config = dict(
    n_layer=11,
    d_model=96,
    n_head=3,
    n_kv_head=3,
    head_dim=32,
    d_mlp=384,
    vocab_size=2048,
    activation='gelu',
    norm='layernorm',
    norm_place='pre',
    norm_eps=1e-05,
    positions='learned',
    qk_norm=False,
    attn_scale=0.177,
    bias='none',
    tie_embeddings=True,
    parallel_block=True,
    init='normal',
    init_std_qkv=0.0152,
    init_std_o=0.00323,
    init_std_up=0.0152,
    init_std_down=0.00323,
    optimizer='soap_variant',
    lr=0.00495,
    beta1=0.95,
    beta2=0.95,
    weight_decay=0.15,
    lr_head=0.00909,
    grad_clip=1.0,
    warmup_steps=200,
    schedule='cos',
    final_lr_fraction=0.03,
    batch_tokens=[16384, 32768, 49152],
    seq_len=1024,
    doc_mask=True,
    train_tokens=91790000,
    steps=2851,
    dataset='wikipedia_en',
)
Each number is 500 + 40 x the weight over its row's rms, rounded and kept within 0 to 999. Layers, rows and columns count from 0. Numbers have three digits each. The size before them is the row's rms in percent of the matrix's.

# up: layer 3 MLP up, 384x96, rms 0.149, rows 205-236, columns 0-95
# down: layer 3 MLP down (transposed), 384x96, rms 0.127, rows 205-236, columns 0-95
up205 088:498502491510461504428456582493430557455464470494596458536517554517479450522561545503448490514496435498437615550488523539467511499488524475461456488507518498487427530463471495551434567437514479520522470484423458472506500498482463472454535562490479465510453461481500550549507435462505459461
down205 088:523534517453451486536510513397511491559518454514498484493487501519476487535478507483526483532469485460459486476427455405480485492520453521550546507548436548546473564469546492442502507509498557516481467535495526457482572544586459501481438403476487477515547495530485464430498625549453515498
up206 086:530545426431491442462545507527596505511460486480477480485478537449508458543455458536527525540537536432554622584536501456495536474452520483433476516480464580483515474494475477516470472494516443527497495531582506592534509530486504492514525468513512491517509457556517546418527456456472521506
down206 091:488503502610500519460477527507522394517467561460494443495530495502485471511511513431492510414518475502527466486471542488493461457443504542457605519492536476462491527483528518480453433464524443523478461487497543487452474483462582524588430469478487421567482494572533510498480515509525478421
up207 117:444507458491565523505455450514493586548515517500517477459585474478474478544570465500516541450485508493498426444560495443459532537481528483489412581501514503513495496542433520517481476607454531519546533504522525524522495489480539471480503469573464528438528483590494443487560467554449465484
down207 115:474512508550475566506378436529513526554496543524535440481528471483486540486580420471576508470499516450546532449496415507472502527508502446510458519544556481543437423523482560489440507479504465564515522451430580504484521535503533494476488463515474453469498487555449539470498491539538501537
up208 084:408465564499523482539466505514473485502549493511481474461532454394467542487534552564477401515527481565490461488529512447527468520525488503478457533550507549425451506535448551449498544511434495525497461514593472534566515512463555538520461503509549440510570472554472541447481529509527502525
down208 090:559495410483530553458477528412462507434488516465488490535503522469502511470488573428469506484472513500443448528496504517528493592499465541487490581524436496516552515470505516531556507531505469436482547475470535474486477488520485485460498512401467493581516526523518575474520439465545404576
up209 101:577454480509498494539517495587505503541509519490522431492474477499542499534521510469496502487507526495494498534544525484437550434453550423487547520430557498529546491517463481480441381476489466488519514477545443529541471395498505492527524472492416494441527460525514517590498441536451536418
down209 108:461504474525538408454591486493449455520508491471476510463494500515527537510487525588508519521500559525455520517431438599475508490512502477551489478496516529522510442527504442419426455511432517452511525509462567577584494484502488477463512533519479514464477474415562553499467457506472481432
up210 097:504415563515557517515428510470494454495508483492543449417450475517502432524454569491444473584481527508549538586443472463486495500472553421557510521519491533530512486513549519507466541511446428531548523477495473452479545507541472565480506455443504519530502527498416516578481511529489513564
down210 105:447492451573425548611510495461491504516485548511491560463439499436449488515395522464487453502522484534524511515498446494537486545547524524486485513496477436545494485435536494478444467455561427483479463460446522498517518521489531514463510528489486456511447555477510450537479556502439515616
up211 136:636502514437508430527546464499486505500515515460458528526508512506464501518459392512459504500484425494496536488536503495465420504444484394487522446550507435507500588533578474524513499460541442499525488493502507508550544512477524498530474473501550542526437477470455469487566510557453466531
down211 121:481485437506534518504426504466521562559492551524426514482489550465564535508503514471603402477456488405501545501453506516495467578474522560450491500470569442532543481481572501485498455457466508507518449461537473510501504507517552491447526507503492537524493431554481533464412492447505480450
up212 068:460483453466488434529519513521544539477505509484608484503508511471449543526477466541513544480482449598508479485482482566499491514419548423454493537586458477462569532562455533472544481440521474484490596475539512618519512463437518508510528539540508487535535531524493490468479524505499468541
down212 085:507494472577526521563520521503563518457508541456487567493430465505507508514464512463516572591548499492507575485514524523480547526517454541427487481417457558521475422415516564506472508462483488517551486450507476449458513585524558488421536522542498489536507547463493525488552522518467570500
up213 091:511497375475511505461438464467547450550427511460543456505548482560573486467531551520493563500506488487487448476482481447531485490581500468450548520473460496568507523557483382568507492505483505502535524506538534477518535515467485484563564531513463563453521517527553422471530525499469497506
down213 091:518434533527468514494507483547498560511439489483509461491395508483490519511463482582505524460547536568529466496532482465510537521491571424452512496519488498466573472541602583450575479479434488480527477510536528485544455525542550451462444423510508526576500463560486528512519471529507539519
up214 133:509453498473568494434472456487459470505446528461454500431457534479551549511500476483477525567535459517482505480447446495506479501462507401507487403541507528528502506521504493552587506486474505496429516533482472497544499455513595477582482516470524534544537476501510497420566436421568457503
down214 125:438490485586481473498441504498548553549519541493518577494451535506467607549486501509543520540450530518542536458469445527512468450504517496497576502498460530489508555503536476533582538477399474569506480483533448499486558551459550575452559565506530494560508510513533453510469476531520530486
up215 101:484424493589489478549533505510474504490432427467529470583408518480494496437520464485505505474523484517498523426475480517583473503547435463485532507490493521524496593507477476442429463492498524483537485523581454544470493498458553473580532516455531481523570468456514569508522520506574507454
down215 094:408521523450511535507478580495585527471545486471605492485494528473545513548510463481504545484539584543450471489481499455441444517478513488468491579522506524519479435455501529499581536525416551515466470543514519508464470506532413532502464514433474550455558540531503509528509447490559473511
up216 085:436493495459505509471500546498548481483463447579563459517543517527506502522550507450544469443547458483527530511430561564493455507566501442461507481529444444570482459499433506522528517463594518544529529471492547481432508474536459495521476483514460488470495401481434568432555526481540495526
down216 094:517527454487512537474581461449485475488533503565485518511570481536503526520479550486474525470594480449476478537476476516532514497415495528470500499506515447468464450480518492525468472479494443502513520519458502404438463558457495487474448461456510422420453491473438458399569423533442506526
up217 102:454454489461498442503530554545485511488491473526499479524479385499572535462465491517466507450537483487520535489484541536493458488546503455410547480519504491471450500467463472497532407482469494454492495532470465478478507509554556525573472481486520442529450489400417513434467581572571526515
down217 088:452484459530450411501565478552538523462448442509454540557468479468545542458511487559543493452521478537488448538508430524528505500442512529578513509547479483435491509552553470442461476480505531516462503495473463480436387478445467485455550493528470519528451476499488495508562447446433451527
up218 127:495497507510498548454521565535503402436541464443478483530464532528539447501461489530520491528532578422479482487501499466458466477481451489509549466425468538504490515537512519453492570547492508536382561492552485522471470505533572475500501487428507466591431445469537526432508560495497510493
down218 114:573477567541490500504471500508500511515457436443506491531490499553517527495507493541482446570492495496458478503546472435411550458546494442458493431548528497516497447539477480464487528449550443469480614442525495493488515570524581488449479454472549496496474460507521560521483542460593465442
up219 064:503471519511508499561556511488489499480499513509493509506458467466518569570509518549404517478488505483480411485473532531429552472579436487526476553584502443533540474468512488488508510520549404539581494530531507500520436528579506503581531516452512576512484446462511579472488457471512456533
down219 072:535469521547510507519461521449556511484498565511497464522492574549481540471457529575564421481453448477515502445565466517532512491413448555524548513523534511502546515502391421561504472501504590473483488489507507468520505501515562558479503564537453544465549576476508475555504489491457508459
up220 058:479492553546528525556486580452511489446534491576471503464532485518456521463374462547463513521458532573462560481501470477518543550447620457497491547496531431511514443551474505518482494544469511515572555557551508520495538494499525530436482448495557541526484531522457472509508524500495452513
down220 079:485488533546474477559519556446534474447497430526450541487467495552487509500552559503439512446574462518510517458464491532432577500528490498517471532449465493472490516516431470521485536432553491475481464500548502504521532625514478580541497544508535498481539525518451502523464515484640484501
up221 102:517583433467546433458535481475495452498530449510481457489451518442530466525520532453505551469484556485472517540546492432488494562497534532468441524503404522453510485510486482509441568485455557518555500506478502581544445511510461479557557494527565544472506521561433548532485474515502507401
down221 104:472461542554468546505497467490530477477478534502393549474493470493482543522499486521481473506544511485486530510409482506478484497470462416569599518488511482464514470531473573483552425481551488415468504517531548476411542587570520436454524484475461533534513501500471504490536472560418515505
up222 082:492480429477475425489458522523457479526491509532469571479433550531527519572544489546519479427532456450414536592527532462541574485469489452463559476492459501533524529582469540496531548439518448453449484482566504477429497477517506442522533536456534477537529474477466470547483525511535531475
down222 096:478471422491580453550498434507463498499493518477558535442507502539497556472492484510498492506529510509479575534574519526515552544569501465484539522459517465492537538507481556555568502496429539450541478493606489466486609456506494531500468471504504510516541539520508543495420556599483549475
up223 107:497478465546513504509548512468533547526548492533480513510491519441479527452490586454477450468500486462537468464458543523412520538489415535466451551527490548556549598476461487560502560464533487511551467558519481517590527561489536404527465482511517522488556517494536474489560495581472533515
down223 089:536498654418480480548507446571467450509460519485479500533512575526513524466506479510473592519497505552556515521512446503524514568531466510541533508482534429444488468514519479484507501502478496488437511471471543534487499501436449571533525562553488422477446557519486529536510474433482468474
up224 102:474500518519541440477504467467465532521513473571507425493588452472494440545505603560445497493494502530490517553560485514493503544535472503537545455473538550515402519471467441550464499558574518541491501523476472414483476462489478421457497492449455578454493520553451528482530498486462531510
down224 101:529500552538554482491494467505480542550523514523584479425580505525494479513462521529516462504463515476477437541462512510481511460489476508546481561448458513496441483504545496506555472548597478519465491446513471436495448509466424477431408433386508505436584508487460515494461500491489461524
up225 100:453446550468453570557548543526565517483443499530541535431447543580525522537489464525553490481540464574479482418497535543488483462524488458483482538458483510514592481521501472485457477573569508474464491497510496470580505507524440499524560526496513573549536447521477550508491577527519547488
down225 098:510470510479562480500516524546512374516512503561558527523508472523424474513451500497552531494585570491428501455567522474481502437474463403526502488554493528492443518463461511474494491480496478523521556570485539504469544517526507532475474477480532550408546488552447481502523412562484503544
up226 062:525550446506511460504466554479432510522530437440510483508518559479491494525475426509470518519438533513423526525538393528446425420443491447482481483478528508496529500471520497489470467435488477536455519490623528595551509447487488468524421498472515474471558500514479494536518483457519463462
down226 083:511549573597521489435544465460514494515547552541464537514462481523551485517480535494497543523549498550502476551476467562541513615534466624528490537512478485478519438472480495536518540486518464531573457530556515446541513508509498496492554600469532507468514537468577520518521539463516479498
up227 111:530536496468429438503547451492520453520481513460495494465503551526476448489556449501602496519485510455511509553459459509569566502497480451494553427471574592468519537500563523505525507498502469501451497530584507530495606517454519461553524489567493462477468449531441500520555507549521544536
down227 110:580516504518494538506469559492508505489462458575451415460532489504402430529460491460512482539442442462494488523463479438487514493517436494508431494607506475519402531463450478509487493498522432557551444541472463532513536482545491520502514513468505495575525418480486499483477488536565505454
up228 096:439498500478462474437499492508465421497481472488514607481462457528516510390490506479418529476489483479534461603473421474583516436508506492537491408474430452482519610503446484461500581469524442520521475484490459530538495522501535488499527502481507501536518497481488518491539459468509473525
down228 100:462535539532470480491508408501461480554532511490547519491529492481521501440537533445495527505566437474549536473587480463572486496524504438486411478484471482414510520561489455439498548596489468507522445491454500475561505473513525504519448589523468491438526480535528493427541453531455462482
up229 123:431532515478484520472456553543468480546497535510438389488520532508454492540545488501445521488485556589469482575500399486496535456606489507495523505469477541544451498550508485503467506515454534500499525507533497518559483524499519532493371499525557468533485487540483429533464510529576463499
down229 137:484479553453472435490546502530518511459415464490496365477495417515468436538473535525498487543460519548447499546505551449493460497472444547549585502422506513457511509490488483509530546516524514517483539490485532446416501438532471504558541518596432538502489506505508528504558514453478500516
up230 075:569538489562542565489481508568455481514432518532542492491529518433509501468493508506502559477419472456507592565491497554471489458495495439467477437507562469461453448575496536506534559467497487596548533503554515543481546532417470471532455475499446525462498517503473529424532513459526510494
down230 085:505540530516498449523456498443526539512519551556464474563498525474486491509483524475585510515573553610444486561491464502484449521455501515581484481529478486525483521458543501436491484459507450583475489551506515457533603490498510473554453440507497526525552400497554488526533503496554525429
up231 066:501454614500491462440475534554472429534505439531566448491494519463493406522553528543523542472505545493470452503509492525524583521502517501543443480491483468499519496446405533472467509498453476542523501507553564471469499462548507462491501511502504474547485450576400589484531487501491494558
down231 083:564455549464472466473490521434436448478487505525531551517472552514569487479559476486521505522524552452427511480510520484474545530506491504530502467448555430534530487495514567404432496506452486530507532460507548504497494525563511427553497488478523477553504443489375609518533521496495466483
up232 098:501544488468489511494499412479459488465471473524585530429507433439490493449485483492472552468513558542545514482492507533584494500507560486521621476455399528519496502583582506475514464513494502442525470525508507456459511475524512460580516496458424492527536469423502543464513495499444510479
down232 104:448547487451553475471520460462500471525450502552560558463508488466505550555482444449574462448515508432559492494433471480507461531445488445442551536452419486509515452551511522505481499585522518434543450431476519422504482486530474575543428509479527497519437483545490501472519486491481549485
up233 086:463531453527491446523534505569502469457499484489492472527515508444453524504518519508367455536531433508522419532557471537496533583498583438474517532534508473540555535431554444492494465499454481547517564487535466518537556509479445537550524432460508467409516480510514496503487465458472533517
down233 089:503538565483508594500510493455545422495469573446506539498570503562459467458475434557524522513463527481515482484471477481602479479462470569482505537485541539491493420442414512481461511481535497417435453520491506514477512489466488504490515549488484500493519463516520585587553437475490478473
up234 098:483443498500492488543489480519491516432524510549464453520586536536492415488479477429455474532534545469467511499513548509516465471518487455549501459508522474511442445429546475442479533551470534559557539451486506527522473466530493417402543492492468460504545561514460490364515508450479471502
down234 098:538494490527459452460458514464542517524392540445498522586417471490554485459425461504460571534504483535496566544493474533534496533486466489527481487522481535499525584505536543472405436518536608512501510424503514433480466476506539523487474478498556542511524494530470494522472473579480469507
up235 113:509469534452606521505465549499492480476482494499518584500461489534520532515533489545525515492529522555496522526570590562510474532433552423479502457510541455469588485545484506466555464523510564473496526484568508445502523493484558551547541578402508531538571492492531442537510536506510479487
down235 108:449466529555452442481452491527472523466405418524448501437467537450411431594512523505527512555520465512557503516464476521486513499565515530489492441529480512499550486516549512543468456447478435529543507501511507506420523515477490484515436515579496536488466454560489463520420546510542477473
up236 075:470457557568490479511530478424460499490582482530473467497554447533505570451489550475461499548479536492542594454510490478467558484483478511512529500453449574530528446539461442513458557451491544460518508550550532511499531557538521455465460484501506494518457477488562498509465589518397526443
down236 082:562511455532509556490456485455488509509513505504429472476496596515472532505569586418454503528536498515483545440480486502474531474521557558517484511451498550518538436430476460479396572521533548460488454491553482511537517584481506476478524502490482457445455406507518501516538442473521505454